{
  "d_mlp": 640,
  "init_std_qkv": 0.0356,
  "optimizer": "adamw",
  "beta1": 0.9
}
Each number is 128 + 24 x the weight over its row's rms, rounded and kept within 0 to 255. Layers, rows and columns count from 0. Numbers have three digits each. The size before them is the row's rms in percent of the matrix's.

# down: layer 2 MLP down (transposed), 640x320, rms 0.0774, rows 317-330, columns 64-127
# gate: layer 2 MLP gate, 640x320, rms 0.0825, rows 318-330, columns 64-127
# up: layer 2 MLP up, 640x320, rms 0.0802, rows 318-330, columns 64-127
down317 104:117190109149147136108118113126142121118137133145138136146132136101120144154128134100134154195137120171133112151102116121141162106131148092100103124143151095167127171138102146135110110106153133
gate318 098:208192119146126110115106144126157120171120142116127134134132110142130146146145127107122110129091113145144130114088119136106140080079162140120096126138140129080113124113146139106132126110116160
up318 098:125116089141117154141155143162100175099102106131139169105111089093142123112132117161101104142133139115167135112123116128151148104145128087154122122114143130080082084137088184179174115092089094
down318 099:178169151106127131112100153159142115153116156110127115144112126133133131116132167119144139143100138148112138128122160138092151122070136131092117099105158128097107059143154141083097162184147134
gate319 099:122122141101157140144171167114148112132148076167122156111138128132114087105127124158145142115103080153125141124146123112152107117166150155169101132094124147150100106128128156133155083087189125
up319 097:121096107119092136137119145139147104142118177105126134130084144145099132167152084179139132099087137139138113123129166146128150066126136155112077111123090118138125135180108132125129157149131150
down319 100:142117114132139105168113139134182152141145121128125116107104129154154129119111163114130142095133115101116152143115117091128153168131129145115129131144133116154130103103093137115147068105130097
gate320 088:094121131127121141149174104123162135135122107143122189095119127112098115110101149136092106176127119084145161155104086121148101136085132108121132167130092100144134108124110122131162133128110122
up320 093:088158092095117138183137148112127135108104109141128133128177098147102124118110122188110144170109145140137111074136142113104174132152114144143100141125096163109129099083123134100152116128125182
down320 095:168140071148184142130132144082166139109122111112115142022138119139100115107145176148123102185098127142120133081107139098115102108145134144140164174117126153134135180151099104132108165163121108
gate321 109:153136153138130117133127122089153154140120103138125164185134184126146126138110132139166157143108090107133129149168137135127109131139134138103120079120173081069133145162108120120138146143135132
up321 107:123111131162165131125133127096149105101144106136136140150140116147128094078119102066112122162103136121111122159126146126113097147128173103084073160138133139154130103096127115116130144150181134
down321 105:158151127111147124112151110147125127157121137135148117137127119092119134114103121105137096078106127126122134146117153121172147154117156108154086150115141108093134137200158140126102112137093142
gate322 099:124155136112120128135147089117163143119128119152151060099111125107133103114118107111132127100107137124137107120106141113131121136135136141126139127082105069105148114084138130164120154178121137
up322 098:186117150112162121105118166114139105163153097117128133126116144092119088107151096120111120126179106110145084144112113102155144126106076121167149137126149127095084125121104135142135112099099164
down322 100:189140138106120107094146121150103178151110125101150102119139110144133167139100188177152130083141108116111100126111114112091146143088136112155124095130149172115155107119168120115120119130141132
gate323 099:127140104080124081103131117098151134094149149124097120123108085124116071120123121165075106118147132081164158112092126148129165122108136122135089120136124119090153125138121153094110156146127127
up323 101:128151096100075131129115133145122130103136123095144128085120106135141163135151150170120138119109134138123135165139102134115097145145133121177116129141130132122118129124144130116138144107143110
down323 102:155133197134101150127142170150103140158102154139152125111161119151102118147128148098138079124118155097078110148157103099102104184162138106160111129080108171118107117143139111155122102122135115
gate324 099:116157136119126136146119124160133167152082119120102119099146142114136111130122147128148133095124141121131107124135113147136104117150184120089118123077133162108117129179143134103098091120126132
up324 102:107090146105114142158128154162138135133132138097149143067157127121122123165132123090147112103121088158100109100098119147141138110104122093125124147107110143164077106164134119133121107116144141
down324 100:081136105107154128167122106154150159094123122124091135145155162118099121148137161117143132132092115113097130171159120159135149112117117137103124167119124099154122153142132121138097123106160149
gate325 099:131136146098122075157121136147130129108118137169145156136170125132171161108127134127121103114129128143115155150103099120105088109127146121135135121098143112134128140098111129116138093113166079
up325 096:122156124148126123174120137160156144104159075094144127117118060135109135093105109135131151148102175129158141139142109114148099137118119164122130181106164117107101093084135067091166166125122094
down325 098:118137136107137130140129138091148078101122122145146167116196143109132159141121203081123113162097102166138152127133134125085140133144111170127167150148113157128141068137105111136126120126119097
gate326 104:116122170152090124128124125142133130141122131120123090172139155165091125153117125138134106153148155081136118116179121119150106145180134126133148083158124092124143131064111137092171137136132133
up326 103:121119096150133077144131098149148127176120126142120119122145109125152125122094135174157138118061137099158100124123178123118109144099157136085078143109108158139130116119116107115154120167115107
down326 106:098088073125163146115136110166109107114138142149130156160113153146107119152130115102165109106133133094104079119133141157131084118160137121093140141113155107109105129129116117118131127143111145
gate327 095:125111117112114118137146096115172153107167077155066168146120166129095128119141151098126134091149156114158144112113169126117134100111134140138175101164120131111178147171125134111112117091122117
up327 099:135120124146137144164111160140139169134139132132115135099121146158060154137131111112090124128117154131166087126163156150159117103152147174131098083160089118138124126110108106143154159185104138
down327 100:190084113156125109134162116108104133124152104136105177147112097155127125153127150118114087111123118101153119143125091094166094137099106105120116131110081090111117114123128157123121111141142126
gate328 096:119139137131092092139126161067119139122104148121138125109114128110117154127135097139140101133147139137141127135132091166163130107131113094117098092176150131140084127157124149143151120097096144
up328 097:177112143114167106141115161141117110144128093131111164144097121110127122147101147125136127190150113063100098150109137134119082107170175134160106171134123128121113132116114167121119157102128103
down328 098:149140132124139140132118126125109126137118120123123139129098091126188171100139128124114122133139162098120126146093113154120112105103089154182147108139153117144122107124131177119122133133056179
gate329 101:140092158140124088159162160151082114185153112133123120131114109139171142104161141116081135164129090142117129101136126171164111112131162154125130062108157122133132167155114115152095143093105155
up329 091:092130144110119102143148159147096091180163134100102118111107121119142165131143118117124118145141118134169120164113152133185109135115126181133134058081130110144118155115119170156068119102139117
down329 089:110130109142136098106145115161134160118140120115098141077139096134135105145102238126117125140134120127135108100085116147098163153106086132133109092140112136143146180130106147138106103102139157
gate330 099:112134136130096160107063093160152122118119123108104127129088108134151140152113128150138133136084141136158117105095159143133129125136138139092117145103136113137078116114127089117117164132103116
up330 097:086125105098130123156137094126136113141100147138130151115130157129147146121131159102158115143093117115111121128117110120079109184100129149108127099115104163082118143165121119096131148127146078
down330 093:107078116095110166094072124139147157124140145098130120096114115148134103147105141113101149094138123080109146147130166130136107111128135101163119117122113073151156151084113117118140119097118143